Each number is 500 + 25 x the weight over its row's rms, rounded and kept within 0 to 999. Layers, rows and columns count from 0. Numbers have three digits each. The size before them is the row's rms in percent of the matrix's.

# layer 4 MLP up, 640x160, rms 0.0731, rows 447-533, columns 80-159
105:484527496480490546496500530514499469492493466501512483542529486486515490497504519515521502531488512524498418501530476473510475467512463483498483508528499497477460516535528508507509525491500510492489516489496498484472496488468487525487452461
083:472495507508485490528514521547457527488503508500465459538499483460496512477476498501515510482492496454474500525517500526502487501496499511515512554478520488473467508484467543505524521475480498522451513506455515507499493479519498517488465474
110:503479542499489546500545509483509460480487489510484514508499506505489509489536523535438529528510480448521463466503490487451509485495513504512548521520508525498524509525527514535457521493487501505538466456496480544482464516501492483529529511
106:474491545473496522534486527467475503480495469458483472557528557547513529485502556468542552483506525502513501451454482504464426511520464481523478488487475498487497493515463516503482498507487512476479476484524466512507475556478490487500494478
112:496489532504509512491506510495482481470501482496499476524486506495512502508514494506487494549485492514488466477548491526442492477540514436483553456533547547522521505483508483498530514498468476513465543522489503496480512482490501488503497520
103:485474519521474515520461542509475488486501490492504496501528541506554537494515453543474515498487531512516491462505478509518506474523517496540492457521472479543440478461500517475501518501486478516460510521510503539431448500500509537496490514
099:489493548508488514482534529511483484463549493488513523489500511489512484520521514498486503504542496482470492482477507549508503497493497521536525492510481523498417500474485490517552512490497481505513492480510449512469446490523527492527537509
097:440523504529433446489484470493492503526504490517505445501531515468511514481498519477516511478521530520525525472487489496473514479510512488480517463519484511484474494533486499509466527529467555516480459469497478512496487549474509473503541479
109:554483517514506540555538495539508456486481520494540489500542503480498486503521469504546500495491487498490472511544527551519494475522527464512513462481480551517472495477526482511507526456500536486493470495505494514474496491508521493530491511
101:518492500477473518494514574469517472471499488523534514487498478504485476482513507509486543491507539503497464498515536504527510480514476462548478500508510536491503502483518519493451516438468444508560470486496516492476503514457508487556488474
111:514489511485513487484503521537489498491508501502521499553523505452513481443495487506472572475482527504503502511499508508427472503510492495533506489508572502519493479525542472501502560495513480487486520461507481515466504467442488494547463527
108:511478536486530528527513470524474482480503481487523459529501543528492491473515492472502506525517509520543509509556488526497492496518448437537514492503496505509467551525487511533515494481494492486557533478520521514524465449507495519516485501
092:530493500487490499473490522503536507485518505471503521482515505492509475514497526495512517495523535492444449506468513497506489564495494480443513468516472479517495494489500497471492494453521443535484473524486515506459537526495482559473554544
103:523481504494490549520524525470499504521461482485485515536496553537519528497524516546531520516480524464476450488499488488462497493476480501494478445501522473509531480504501499510513480474465504497511489509520487504487542554510485466506484518
106:483468506510487500498543524512496471475524507513548492501501527490520455537508512499426494510507514498529535460542533510462525531503508456521485486530493552506502483466541552502502487466492454502516521517503536544489517518490485512514479518
090:469497490532517490469482498516515468507480486458471500490513485470507436473520486537483515527464469478495473521499517522546509522499513504462487470546552481517474501507509501494520468442549510495513485494425522495503497510490473474487497533
091:501479500509497487469489511473502495485516513506492486551470502510504458489521483505505498474491542462547475483493534483453501509531491439469501484521513491461529524493515505472453507490523507541527497456497499481483546536461529510548552506
104:510501510464467492503523498511503468452489482480488487518516500483514482475482547495466481462460515474476456502558489521505475492519493460520508493511481524504479498525546505569481505446550447502499478479472528533448510511472491492532487531
104:467469495520487526484553509531481488471495467449478494526500490490504496494508464536482546497487504521508504526506475481536508498490507513493516524482559479469458493447525448536523531503481503517512497496458503513494467509467498544538504521
079:472525524481491469503503518441499475524510457524531517510501495475487487479509490498486546479475535527520474471530479510482497493519513469467498518511521514482514527508553480509471485491532488495462543480483478491475485469480518512515500504
086:529497527517513475523490523498490449446488503496535507503502495514515499471528496517510507547476532484517496490545509520509517496494509501493480510510529518495497477493538519517478445473502492489487509530494532477453509478515481474531521467
099:497490500469546539521530524504520498497472513451472490485529513497507504439491504497506518527487509501516441499488495500533471488480489528512520517493477477470499513509518509536549488480503523488497436513474487499467480522464487460531479515
112:484493539539517519502484510462443494484536496481509454547528517518551509526514495483513548477522541467529517505501464477519487485492447466510537473488509459495472486495504461518462525519492465497478536504509481520490481522497474529504487485
104:515489506484516526505477508521441459486510519461496508510484483533504482526506483529468494501491490530533517512553485487493503494524518488503513489520516515489502499510540495488513513495473499510524494499485483560474466470518485505566523541
097:543490484460515522495509536527486472496500491485503529505549508479511515463495472516505559512487502531560428499553490513507476512480501492522479502484523478502468473525482464515476479491514477522465508493511488470438486493509507467498477465
113:489480522530509467508531518519471501464489542499507454513522551520503556497510476510519491470501466502517455448474495511467457464460512477523518488529482518498507513520453508520501478492493503508515507494462521503486448544539456476527484497
093:508477509543488525494492468503527516499472480493472432508499500497500518497466521525520522518478500460435461516450506510494525517464512476489548494505513464491473525451502523491521534488470540505467460561483532505501525509461488487469482494
092:517436508495479523487497504515498494472465514490587471501472516478551533516493488489517479464514515472539512465463489516521506513476425525509543510479516476537495522493509422473443511454482505495490508496520499492498521504504475505512473489
105:531500508507509521500506523506503502417453491495498515468506505514496523445510473516523517521481478498491480523514534523482462476478502521483556439509501464502491524516517492496548472483542490510480477511494472485501488482540518506473508495
086:546497514463493457516518521533496487492517506450495505503489467506517487502489515555471501492454548464498497491508500540509487542518491471509495479516515474522495497495510531554536480431513471474477495544433514497505516479493514485502506488
099:503468516441495548495529496480479497484539507477503518475522498458487466518447493488479518488531494476534514499522479485500508486511536465519505506546481497539474499476502493505508484488515508522461544536494466535443509553469499525501502532
088:506502495511504499509515485495485532495489509459498419504507516520513515542468514506497515501455508503463506489517523516483484541477476502509509514509490505481511528491476481524533503485502484555480495529490525533510461502503518493522452505
095:536482526494506547509488513505496498503517495440548507492541525532517474522497488512532498503502526504514509541490498492523500495481443474484497492490484500496491494521514515497499518487480455508511486526474535508430500502487480502519516491
104:502472497473485558496493516498448492492481462517491472505501533489523477501506522530482517529554513449554488431478497508478465501459458476492518431495524519486501505498493506515461515501470513503515506488466486516490471524497507547525491486
107:474492540508485506525507525461481470516502489497494498512504547502510510438470514477511558475565531473531490483529471496495534471498529464517481479521467498466478488502469493539535490495508515509476512509496501540489496505525492471514492468
092:512471529478541535498490478471462511475493485496462476478529536477495537493467521490520538547540499489562516508507497508542497500506510506482517491518485469554495490502461499505516506472445455516530448495483432508475499453474477490466502526
101:539491505497473508517544474464495402463515515495517513486514516487544465516522507516474502510504536500530496469506460520475524507562538518495495493493494527509475479471506492503505468451529515498498514511498493488476504477533491508513514491
112:481466525495519529540513519466505462461556494519527515519479528521489469513518484521476568465508522466549478516493481535495502478510481491515536515486513553494515519482529495491493519481476491490515504479518513554470483475518479480550479514
106:542460533538498507535498506457478427454553479515484503503488513525500520482500487510454527499477493522508468479512524519465503493540488483500473472486510522484516468479479509481469458470532486474484532496487545533529495518487485522502520559
095:534479549529510494557504495492499469517474463459439485508510481501491515486456499505523502500471532449474434509490514524521477540514489478496509509514544494488520524515485527474520501473530492489471469501450444499498510485469507495530474509
105:528482499501509526482535500515538494456482423486487457493519522513507546439502524515467518530516560502462486511501500555494510526482504505479513465519489465510468521469504473503473464492525509545528517512452473488503532525489535493455524512
097:506471560519471518520494539473460487477508482481488468531500488513527519474525515529494499476478553496478487500547524481505508490518493460489520516511497495457515512516484527500506526510528459498498537527473497500521506501488517498484467493
100:496471520515518494516506519510413471499485499456519468494526563494504478473514484486497542486535507502565529485526515545483487487514461497521508470503437535478502547556523513512481485495484478505507540499516496520473448475515484530493461520
101:490486470510503488491505511510489469473509497513482480543501505449524444479504445526477560514461508513526451503521508484524490466495520495522491514476512500528496512488537478514475530499521482514490537494461505503514517525503463511508486508
103:500508491521493505497492501477488470515543510445505500465531497537508517531535497495484514480514529513504528525491481519511504517542508498487491491528483485456482487485483506513475467471497476557495496483515499474472519495474539500476480486
087:529486487495518491509514509519527479492502508453457515490518510501508538536489543493509525486488518471518454483475488514506522540517520487468513460514502516547508470476510499481503533453459481492491507520459500501454506533532500540510537497
097:476511486526509511494481503537521496492504555481503468493504513496529505511494480488474483509465512514561496494494496485521493534463495557468491502526471486464497476529467435517536490491462506561508479525481551500474500513468497532526447495
108:506474491469505520490482495522525468460525531494496513487482477483478538503528493528494497492474542477493485498527541536478500524503517525522492475505554512515489493517536466482504526476506486472468475513476526545474509488510470516534534544
100:482489505477466465504585511499527499506506439486523509514488498461523475485513506527462543475518530483515517510565510481486493479495477477517523499480555518536497480483548440551468521491523432480480485494501509521492484514492520515576464509
110:516496500453496515508486509468535498481501463515519485504515475489486495522493525501491513526526503486486455472495488474499488515502513508508484492475530518517499508488533495511430525512504490547482440474503521495482536495472447529503538464
093:484503538462500514506495499491474482465474457504470466476522520520523534513521500515496481546456507490509490484535506481469503515525537432479495446489502480513461473521462513535533457494491513536500492520464477525459527561499512543481500533
088:496489538502520506483550531488490460433498479502510508483525516514510470460523521528490519511484558479508514507519542547507473494479532482486500486489431533491518511525480518524513458460527490505504544513469463473468511479542479483469545528
108:526491509472514507490526504515506483445525501488488528512506535504534521469503494525478503520449506524491478498526513502446456542484505479513491486508522533476478492497460481490507524478492482517510522492518491516513496501523492439515514546
088:518466505494485483524536495496523491501439466488500451537464492524484469426504502490512530491530531513514506471541520494480504490523477494502491523469491497436524504492552494530519473484525478522522526503461528499531547492486459512504532519
097:511509488464515515533499519455496475506516513507469480459519499525555532524479510540468507451507493527522498468460484475525501484449457462502501463497518491516472505451479491500532524496485511526494520436496575510480517528461496517537483506
099:526518492495498467511512473543478493483482483457488492490509506504494473489539520504499506502501481480536496504497496574471486521511524553541513513526520513478481511495504501501494450470503509525487562498497472479480504447492496457532479510
098:531476478493488545476511477483515500523473534475463517497503500467495515489518515504518511480470506470525492494495556486530520538471483522456492504494516479484479510484519539515518475466502472504518469508471506504433528542458456537479516512
096:495508481487547502509513526497484494518524475476519503554536484498489480459464460489499534505460488520491479497534452512530507489518479481481577551508532480477435500482521492528504489545493529584506508475459494497488457492474493510529467544
100:515491486503537530481462480476464521498514518530507458580509545452503478470524523485524491473493510509535461486462497454519484526497442518491517478476536491510497489515465496468520535512459524528505517515495493513473491512460483499507491507
091:486510519498553533503524493532514493497533471445475513482506507514487495433508476478482524484477510466500518520532512513490506492524518451545489482491503533485512496536545512557528528482466486501481472473456563480490456456532491483514483533
103:512491514514498558495517507492497483460470478486508479536497489503488494516561454501484489506493521502515478486559550559477483523492528475507500465529534525510487525491531502501486568420482482488507491536436551519502481473497474528511514550
099:503472508474534503510527494492459519491477501490531451551560502498487506552475520490534538477520511504453495506491467501504540517523493483501563521503515475468473524561467466521497526485490510543447497503477526493524455509506474504498502520
108:528450472480488529553500520477508490467525432510486485473478526541525500548489532522508502474528503457511473472496540509494508534509512510484504468499495503504500468519525494507494508503492473488529480522518476486487538513509486511495500462
087:498482509484507508501506535498479503524492503496459536501529469518491471493468482500500545486504544487477467505486469517496502515536487492468478520522500497515477493562499514548515478488493504497494459492467495504496566520445478560484462517
115:485477501507506488511473497494459508504501496509503495517512522488516485479475493458532526484516519496556467485488495487481494495495472482538528515490470476495464529536502459486496541530486503493514508547530496567516487521472506509517464502
107:493464492499501532483518522523460473459525510479488508505500503487535482448519479499487540516528520527493513508522536502497523485482440468517510513511553525506447538495565459488467509490501512498464508499481538531478457501450551473483524515
102:512501509443502520502522515505508488508507499483497486489544490477505469527484510509507523489524543500475517493517487442535486509513501504483496477454519511487470568552479486473475491500513485560453483495495490495431472543445511537495501491
107:471500489465489473514496484483472490488508515530489436518512560465519531494487516520516485485509530490481535488493516501449467518474503437499525497536481536498463479502510508493485544527483527531486496532476454524517504459497504540501476550
095:501514495443530493509503465491542490441551481474498533508512505484518477480497494491537491479501495525497496470511491508511424515476457475500498460454483480494460542471471470473526494497564542554474521501476546524497483520502471500516515500
104:505486466479461510512501501544491494489452470506518481530473504481514489485463493497454542459512548445487518520508499503466509539512454502486520498528493480527454535479546470493483505476519500529523473515490512517504492525475469515481496480
109:504483528504472529496529531496495487504510429476495469541498494497551528548481506490485500468515518458495512483496533521476479479522488473494550486560523525507512500493536479530486505509467497488536519514510537516455511518482492489529502467
110:466499512486449503550520529513510509492546482465513507514531548511519496475503538476510513478512474511495484474504476512425464472500521511529486500534546472466493463529528467526471484516523449513498548488524487516497519507520491533496448514
110:541500499462535548518561504556499472514504500443512519483497486498514504487467488510515505532497482492498482519537497537484480533509489509477512475537521501493458492464508483501512481496527527508484507487467485497458504470490492497491518523
088:520482503490490477484493467478490515518476494495497498539539494501510514485462490553555512543494492551531432501497487480473480494467477491479526508514502480506478497553492525477474492489481509485509515475502540478522521540446454545491516522
104:450456511496471495519517511455479485510459465520505455492490530463538462466521511506518481518524501523488514481503505526462518504503484446489513498514543525529490560492543506528512541487512468471519549470503484512538519477473505468515501475
100:498471472505528511488486566440456469538522503467468502531523482435546511496500534461504509484517483510504472468489532503516521474516488501454470495493511518480500498483502513478521498495499491522527499473516531501499483532461519472520489478
109:472474481512561478505501519532478494498482523510426473537573497512507483478559498540504499503514479490499488502513491491533491443498490480503508435515493465501472493503534504494506467472435520547499487503504492473459473502508507504475506503
104:504454514472445490526494487478521470468531477484476500486521498415516487511494520504540501521511487514488493458517489533494517494524507487484504516487541496511489513493470447498481542503480493543470531524553515517530499531460510548496506516
105:468513551511462508519512498498467448459506506507483479507485510476527458486527476509450516543512465483500493463532486511473485468510525484490483518510558542468493498489538500507505468534512519518498522501523518529493497533506503511524488545
093:535498519543542499485505488482487492502553527461529497505510508491503473469556467486495531502473496442544505470519491532496446507528490506502521470505505502506512514488531518526484503514434468499519531503501519493458506471488476523506536503
098:481510470493462511488527473493482491532524443453512390489494497471513494516494541517514528528501498473493515506509529507462477518482503503498524452501513490497462502497501496507501515518452507482469483506511528487500529512492510518498538525
113:494451503509481559525549474482498470482474521443475510521514488521536460476513522525498506521498555429505504510520494522501484478494441473517516471532528521512529512508522516547486541455485482492511525512512496486497481492477525484542474474
112:513474519461526480543506515502508486482499504443484472511490519526509530491488547487489508530447486463519491505527468505483488514499495511513491471501435491500519472492522515526513471453459508488521501547526559499504501543528514486489490510
097:535476517477498506510513536508506428445494476502459485499530510492498508469519540512503510498497490510547440464471519587476494515502496487491514424495501527500490493535499493521481469471533495511508457487482531503511509446494477492492511458
097:490465495515490499489513506468517509484539529524508481514490485492500470521495504511480528499498550471487493464502542546492494521520524499504519487504510481519521515457496496499448534488474472548527457519526535513518526476471525550522495484
111:519502535466480493488514487481466443450550438463540515487502525455504481497538515505473528511508545515524507509535509556467474491526538513490501466521475472490475535508526459526490504475513510523512520527499510531484481469527460501509501530
106:473500499523484523481504518501488487502507484458482476527488493515500498460501484536516505494490498466537488431509507490487466493491510418489508483555497508479465506506487499489531483507522498544500539501517492506516496514468496497474495513
# layer 4 MLP down (transposed), 640x160, rms 0.0684, rows 447-532, columns 80-159
104:455472503488477462532490535492492539495499554506488516542475539490540532487495510491458480465567497467499537516468513493554481528509562492462488454488501479501501508502448493469469472504474470517508488518542510510539534477500482478516545494
083:528469494484549514514492517484548424482503483473543529452481519491508517491506546486450493517493526525496526489501484482517488463497502526496528483527495508518490522477515450500501494454473508516538489475483529522446505508497528471506504498
114:486517527507481514519532499526488474504503473504543532485484491518530517512510562437523517482477512447466559447569484508501502558479508468490503506443484538470511455477513509510471499479518453486508492499525459494476506508504497514530504504
099:537526527509483525474532508524502494521498534474520540472468487467490461487495478537504477518497510501487500506523493527503513482509494551534490513494502494484498475511514523539480515522557487506527509473467541530501483498489438525491502480
112:462525525526462474484505486507536510530492482499490509524471497499530483534473458515484442483471522510502521516488525460517488517469473532508505512477456489543485499506543483475501493498491486486506500512553510539489480507461529509528519451
099:520508522518498514487525474505493513480524540478507510485483473483516515497522522487544505501473434457451500518496494507533486454511513508517517563520496498499518527532508493510464490490485435489513471534494504494498469513469518456458532492
098:463515495530510522482509510503559429535501478508502518486537467522515522491507476482487476481507472524514511478489494476470468493514576502515484481494497481431522566490483532527477533484484476503493504498442510510493499508522472483456477516
091:543485514466524542502540483511499528533500494472509520516499524492492489518483532540517480502477495467532487543515478528510482530508438491518454498509526472508507481466485492520542480481513459532509526499516521499488500507515476485492484518
106:431498480519517462534459496500480455472521497545515500494501496523491517477472468534456501495489517505500497494471495459504504522543527517490496489500488536505491521523484519497507532515485492523514483505459509538474484485513539507520485469
101:510514495511491501470536507493490559483515488445495492564494455513474515477488489540526496513482470470486529505490470526487463481510488545496548537533498451537452519461471470489505476500508520488477511491528494498499523482497471520475544514
108:509494489488508484510497519484575470486579523507486498483512489560504509489512464533466434489516530483481534473459477530519508498511521517539532516478449464505500495532512470510463538492543456510531490487460527464498506499550493510506492464
105:513505525486511491489467488473481453473552509484506532514468540513528540495508499449515467519481483464520491455504498470474470512580460514543526518465498529506491509523487495477473499527489521487480480524505498544468437534513505506481502483
101:496499491500508517533508470495483476460487542479502490473467492505500537510479494491515497464506483495533471470497482487512458493527513485545468489518514517495479529520495477547525522530517516485474510486500509542508484546488525455545478431
100:493492525474526473512499513538509471472496458544516529494473510502541541434468476491429506536495539508514527490520539503509528519521533478516483485467485503476509505515511483465508513510485496490532492530500532513508502502522511519470520459
107:503482471492520483533488510498505491471490501477538545466516511518523483493485471483579480515515495483486495517481515526463449484515493577504528509491532497515542521517525484495483549561552540482508466462510499469477534470530502520497503526
092:488496513505513514498500520493480486496491487500550473546471549505485516502492517516487469492494537536473477518491503516477517466486469540469484505471459513539535459443492476495489486537468473496503541511537460539508505558508488483475525513
094:513504495517512478522505514532501446478483474497508531479535509473499527414522492464512462529534483540532502491492472543492511476501472541515526532552499457489488485498535499506498464538485489545541516525440472483503506458491506493497453491
113:476517555497449507504463465465464516510488538478488484454474497489565523510524477527546515510490485485525514499478520485470504527446446512513510486464505476518506482526512478490543500527486563522496503472558507506494496490513519480508536531
105:519508504491538503490467519496515491544507515467528519456459476486489496482447524498486502484462529506493532501516484498502482489494467512514474525499492506507530557474475476528456436492504480470515473474498442506497506509482453484484503486
080:479463502511514506523489520527520475458525564460509498502512501511511543500490477500462445520507475457503510535488545513507513495521512542505477472489498515459475443507496505521505520508458507517526481505496538532514492523476488507483497454
090:509484473514475483476475481490525545533526502530513510505522500474508500478529520463494498493501463504508472489462524439479492515496486493482470455501503483503528514509481496489517553535496534494506483480465499509526478552519521527479543528
101:541518543505454454480471462492497500476482557494497535458516458486549526506484496483501468461520550503484531533518511526477495486496527481489462507503534494492504519524486487474502519523519498487478529479524481478514553478494507491456530515
108:477511486541428476540479474490513541548456516534522497485494487472509492497483482533506538481506481526533501523494531454508512541497474499471504497486485496517542484507443539473508522541514508550470493512543529525495527487473541473510486517
104:473496509537495507480481473520462461490479487500532490495507479492527531488487534521448463490499520491495517496510514512514543488500514510532477484498485508525470493527519503460488451493539525523498489525489519515533482476524482465521490486
100:498490534482480491459486467439539487544473506477476510507486506497549512487501508492491478507511482491481509479498514445465511477534465511541545510475495561502504504472498564473512467506510523476530523483508503528559454515519491507492519554
111:518499521488476538493519429482489485501506502490508498508537519497556497527467510449506518528471496493481469474531479513507509521517442525503494517536493478510458486483485504572506503483517478488491495510512457506478499505471498510470503495
088:533488507481506478504499509506488471462487512508484523483481525488529511516534501500494476510492494503542520486534504446525496498492460528519468499516456512506526473544514454511514490490522475518522537479468493503491475490530460511520537502
093:448506504508538447492536485489510456525527484510451520515505497492474524490513507560496516548529497502452518485487521501472487473541551474511458482516475535463534525507515560509511510539488501510519504535510541494511493516512511542500495481
103:525487519511446507476541500552508488514542496467494499503504498491453482540475490482457511540489531480499518492548509511489498521464531414503464516504484553495528460489497518533502505489499490509521571505511546481497500517482497475523508519
083:466466516521529549511468515502514534487537511472530495479516517479505506457516489495538495447538463515519456526467526489455515486507477533516506521452490536489490472492455480469489522525477542534524500491525469484469517491497514481498478518
100:500584535560501473476476488508499459489495483512506461515483524508521499487533487483480489519503475494473497499504540508514480463513474483526551524507502499512468505510558507484535472510500506445529499512532495520489492483439507487471522514
093:475481533510470506500517518509531455481504501539488513512507516515508492440532483500500512512557477518533490513485498469514534453475491523502490493502504498508496511516495517536470539474453532488501480468502521531484490518469500469426521483
100:486479477475466447499538507496541525528468481538488547511455489518552537497510507497474503494476511540501459481509499527524500503473578524474498497510470523487486480486500478507527449490535529504478541503499490486524505524522522475526462495
099:465489543463535484524480494488504504484474493487499527491481468496496496564485464559494459500488478539498469476514493435455496510461464526530515542486517532483505487512461510487515482487540490516528526481509534519475485484493521465557527490
102:533519468447527496493483531508488524481490526502531485476507503518504483509463524528497448496475475478533483529472547505484531504511424513482481488528462544526469471507527505505480518517525506491536507531510536492500497510463469530456483478
093:497493534459474463500477494514546541547556506467490485511494496551510485503545496496525454446527482522473517500478492472463481486536511444516518496507522512461507498491468519525467480535512521495497543505513515472522525567501493532504484501
099:523520502462477465549497498524547475478500511467511503498483511502488467482485515491487519516517476465491508546468505452517464493493481484481482552539519500495519534478484509538494497511512496490500470524480469529501492530496518499478461461
116:499482490477531495576551497479485437461468464491502513462490520479565491483509506489491480491507511504488485455512517513496522498512505507511493509507508519510509506506523514483486509487528467493522485529498483554511498483532508544516495558
105:487483499518515464448488490470508488579513500524487540492517512501504461503521481461509512513511497490534503454499506496495461508566515513485492504528510490481490550481494513518502529522480507503480501514455494519519477564491552500442503501
097:479525500473526453514482542565478475499454520473531508510477497509522486495513505496479474482533461515527524520472514514484468496563484479516481484507539520506527518508499493502493472476447495502520500497477499523481494503494499478464484478
109:525480542487493492500504515474498475495520512480522536478485480497571439523496483501556457504455425498450470520490503484480496499492471486519547523537508524501513482507527512500479514498530489494512516492501501529484502528467451495486492494
101:449512468476476473515497525487527498509491482534498501474488507518510501524502526519532548484476493515501533482412488503489511505499488546509472483522449536489511509439497508486512487494493488500505480506563493475489494500541455470524476534
094:499519502488493541479464500494517554496528488471559571493487524481485539492471533429473522514486459463494480507513460480530521548508527549467530545496520491503458527490501508543467514474510498480446465513467500513475502485483495465464526527
103:465572493552489512512511469444484491509507499510476477519518521515552523531500525501492511481466469502490542475515510464543465517511486538499502447522509516515486474514428543522475496512474506526522495494524492503488524500511575502480521471
096:535490563478501519502544519505518496510456496488511497533495520460449468485446538470532501515487522488484493446512516498508467495482513485494521476476520480502499548523529505511502556490507485469484497530483493523486498514487446530506541513
096:537498529488492504535504460471511510457481515499542474465509531522561486494518496514554496506514475503455523507533484454504494512522465534481493481526474499508494521498467503507492490546488496487488494487524476523517514483437503418552450487
095:502484493506474511510515491429511464517522433512475552487485507501515539513492523497489519529525486508463512491500510494488513485524495449476506482477536465506528537495524569451514493484475495487491498510536428517496510477493495502550562499
108:492545504489431495522520503485483531491514473493480468538490517501490505515508480495514511494482486453518446525524492530461458492512442494468498518508497524507491500514482530548492444487498507516512513507509507485526545488485483440493477498
097:520533491516512496478473520515531526517508526497475493524464519506459493479520510473480489520520467475508474507467505529535508564500544556464490521529495439510483524508486574461501478516489500483488498477475472501539506512513500504534522485
099:494491502540443521487496543489510540539523480503494507464505467560413509465522486493510505502430471512521527520532480521512499461474482506526512530499446526507508485525492491502522465524477529466516496532508509496498453492511528497476483508
091:481451521495521514512482478480537496498472540507509507481484481512527489453471481491536502539510471516499512540466519493537514493461490554501526560500471473509482538484525461453477477528500522542521515498519494489532455480515535507507492459
086:520488459484511480508454502507496573555485541505496487498489494485461493515487505483502453470498472495534470497493479463507534474519473492506484518520559481506481478497504502480478510518480508514508499458498544484545472533444522501521440513
103:521516510466478518476523474487523473545507540499491478509488510523515512520485555518540483492528483467480534466522507472507506476483481525491498501523447523528489495463520509539467456561497466500495505530499515501460496540492510499495496513
089:453529517510482469524459538529494480472510494483501497453535569518529503538473519466482476477509522484485510509488512510497509484520561523495525475511499477534486481552498482501525524540499528472497491488512486527493490495485538466480485517
095:477472485521498507506481480523519506517464513513514554511481509501453519489461478468528509523516520481477483541525553495477534499516531514500453514519467504485527505545506500517495477481459483502449478542482489512520520503511466516494501501
102:482461513512493521512508523483518516523527503554515492509505458506498509476488497499496488461494500515501536508504508461478500500491484399504507473469512538506522513536489518490502538505495474509519482526463535505512466538508475528484556498
099:462508548497520481512513529488498476448535481523521476502489524516535509483523523495529520521498519511469506492530478468473458486518521506515503506500541504492522511531517484517486535492492458482500542508509545515533495515506531517508516483
104:519495517477431513501489500500469487481486543458512487519485528522486577508483547541497458495495524508505543492534523532498493492501495513469424432505475517517524516466519500498478469451502470484515533522512491528464530501497490450493504492
094:478483526492515495526552535520557476488481472483496505463524493486463541484483470521511510547452486501471537496557502572466502469515540497540494495543484493482456503484556490506504489504518494476495490483501465491492512473547516512499507501
093:455474517500482496500467557485478470485467520568480505531542484516515515535519504485531497500534535522496485465490504510498510544475483570467513504482487488509463475512486500479515443531513503497526512502518472563473523477475500513482482495
094:510538531499456501469509485471526537521498490502489512525548464540391452497461501506500520500498483483453491509501523509484465506525509543525506553513493478485516467506544506496507457489507486530505523497504481497500515507488534497461528495
097:500568496495529524497474544501480456496495494484497534433484504519521502467494520539493492528484500534549533498483516544548459483519497529459470498507519478494511504427482512499482483553554481456520506456497494487439535510510488473535496504
110:497477500501464491493485501540522493548494510482479490479538511469521507494549530479548493490476505500472515488491522482503505463500477481520564518498503503458548532421456494507508531480506517498531533519500542531492504499499542519488504511
088:496502518493496508514548500522509458462487492491499478500515550482499506493489560467508482519509456487513512506549538518504490471478493517545520502504513547478529555492548480511503515513517511504511562501490498530489483523498490444473545489
112:524517544528518514505541503532560520447519496470499501509461510489470497470519438555477477535478500494508510538471503529499496511514526525473481505493523494468490503470532544539506494486505504517486498486466525524499472524490523468459506489
106:502531463470528470521501473490517516501508512528496540483516493465469544453507482527523498522515483496477528556495470519528495501515564532529454517516519486458507508544518527480500518514513501503495508505479490496514496544476490482514483515
098:470510518534518500478509517508468543497487482485471476521463492516475535503516480449490524472557516506503518529486541559481469488493532489503477526517522479495506550474519523519559508502507506475487504463482497524515532463479567485507541539
101:497494531516503537490547510472500493488540490459489515496523484501520497480498453490528515505455487481474490509518540527491518503506455531541456471469513485492503513443472479487470509540518508513532480526529539499521470572500488457509461459
093:496510506524507491522480527525485539520499482489469506528482500496487533500456499504464540521458462449484504523507479519535520494503492497539513526554494510532503463494519492515471476485500482509517488503502494473426528471464474475490519489
100:528495515478527499502440498460509492511504512484473507513495493482520481495464516465527446464514411511520495489476510489499539484535535516557489500504513503485526455523484478492502514510495492481471509486543515473524506505481488447504475512
108:506463505468488507505527526500557514491521543526493509480489501488509468445474483475473493526512554488526501489529495490485470503494507487482468458495475496510484525512485509500473460513490547527406486482531517487474514511505506499554514478
112:519480499489511504496549506517503494512511469497477479490467508474493464487497528487508539482512499507471516535488520467518500490521486486512503477518553541468505536431504515525484531492503465508518537504498494541515477474554517503529525525
107:523495535491489505497459521490456536487466474530527514509502520515481484504538502496502483514466492493511536515491539508517475480550541491518474495511475537491550521513513558481484506518486452489495535527495465464478496547477470556530452458
086:486514521502511525516503538546507492469487528461487500449504512496475499492515500505453519470505529448480551493517534509501476527512552548522490491482478499508500509534482507504512518511539489521470499505464488553491497502561538486509499481
097:524489415490500526524479521526487484518517506524512495542480514493474542492461528531524487476534453510504482517483483462525523542563499511487456529475513498551497474477460537480484484512498461503520501508494472494491482478485520461495506517
100:461510525517515488502512479544538509416495506531490534461486488545477498486494475468498474505501514510501547521514499512507488476512529484532483484516486478513461538511482461502514537518481481497492491505491468515528498461522532537462500509
115:524511513524458507484512468443484495527467501487577504487464544486472498531455470486538508496469471514497479487488515513483513543490461533447530574474499515493481474469473513470500501539512511486500487509537495489496505498482504544495514518
106:498498538501547497499521508527511484501476479516467517488454521490513499450502525525506545502525525497494530485519520476478514497495520493503445457465481477490502480511508496534491505516531516460478512525512458488493500446567503484565521529
104:475539452515499512495505464505508490532495511480497505506546524496494514497490462502525488498491513555464507507474479479513523493479529530479509485477444532493472475477469554529541516485492500498514498454493513457489537498442509505472520473
097:456534493460474499522523496521501517519477487522471444492507519500526538541471528462501474476477534521497522494493502444496535538498463471463487523499497494476465483462517502487536511553519541505474480489497556515515523506496528471478474524
098:471500490515537516500451499468505504469466511561495515492494522507565518488486518491466490449503524501493480492467503416491546498480525476499496530439492493493521475519480492475536509503509479540528483505491519523499450518531508480524478485
113:518508523514490510510505488419491488479463547527477522511473548499543512510493517531491520529450505486495499482472543463534549543503467484511495526482450522521481497460515477491515455500478472485498470560536502504507502506513492527482499505
111:525486508478505483491462510508495485510467540514543504490490514472527511458522479509498487495525496471526473482471515480475529501527533428488508491465540530469542514484520509499483518521457510471475481447501470493444511463527503498511495495
100:448520527493503476509511514504506485527558495505529505508469476546502478499485518462507479512508503528483558511528544485521504496521449463452515519532517522478493513494525528548489506455506475508469484506509470497456491513497518529466495514
100:499491510477478467502512517512478440521512480516501530509545527497531561493488516485515479510514493485525479517502489505491541475512479502515485497537481508515489461516464545493542486504497490514491548491477460510450498490454475481496500491
114:534457506515450473502509497512515487491460520506487500483528543476511479568429505438497483453528467472500491555523500457519525485471471484527502482534545508528482448466496480508509466497482518537508489514513485500504529513514489499490510471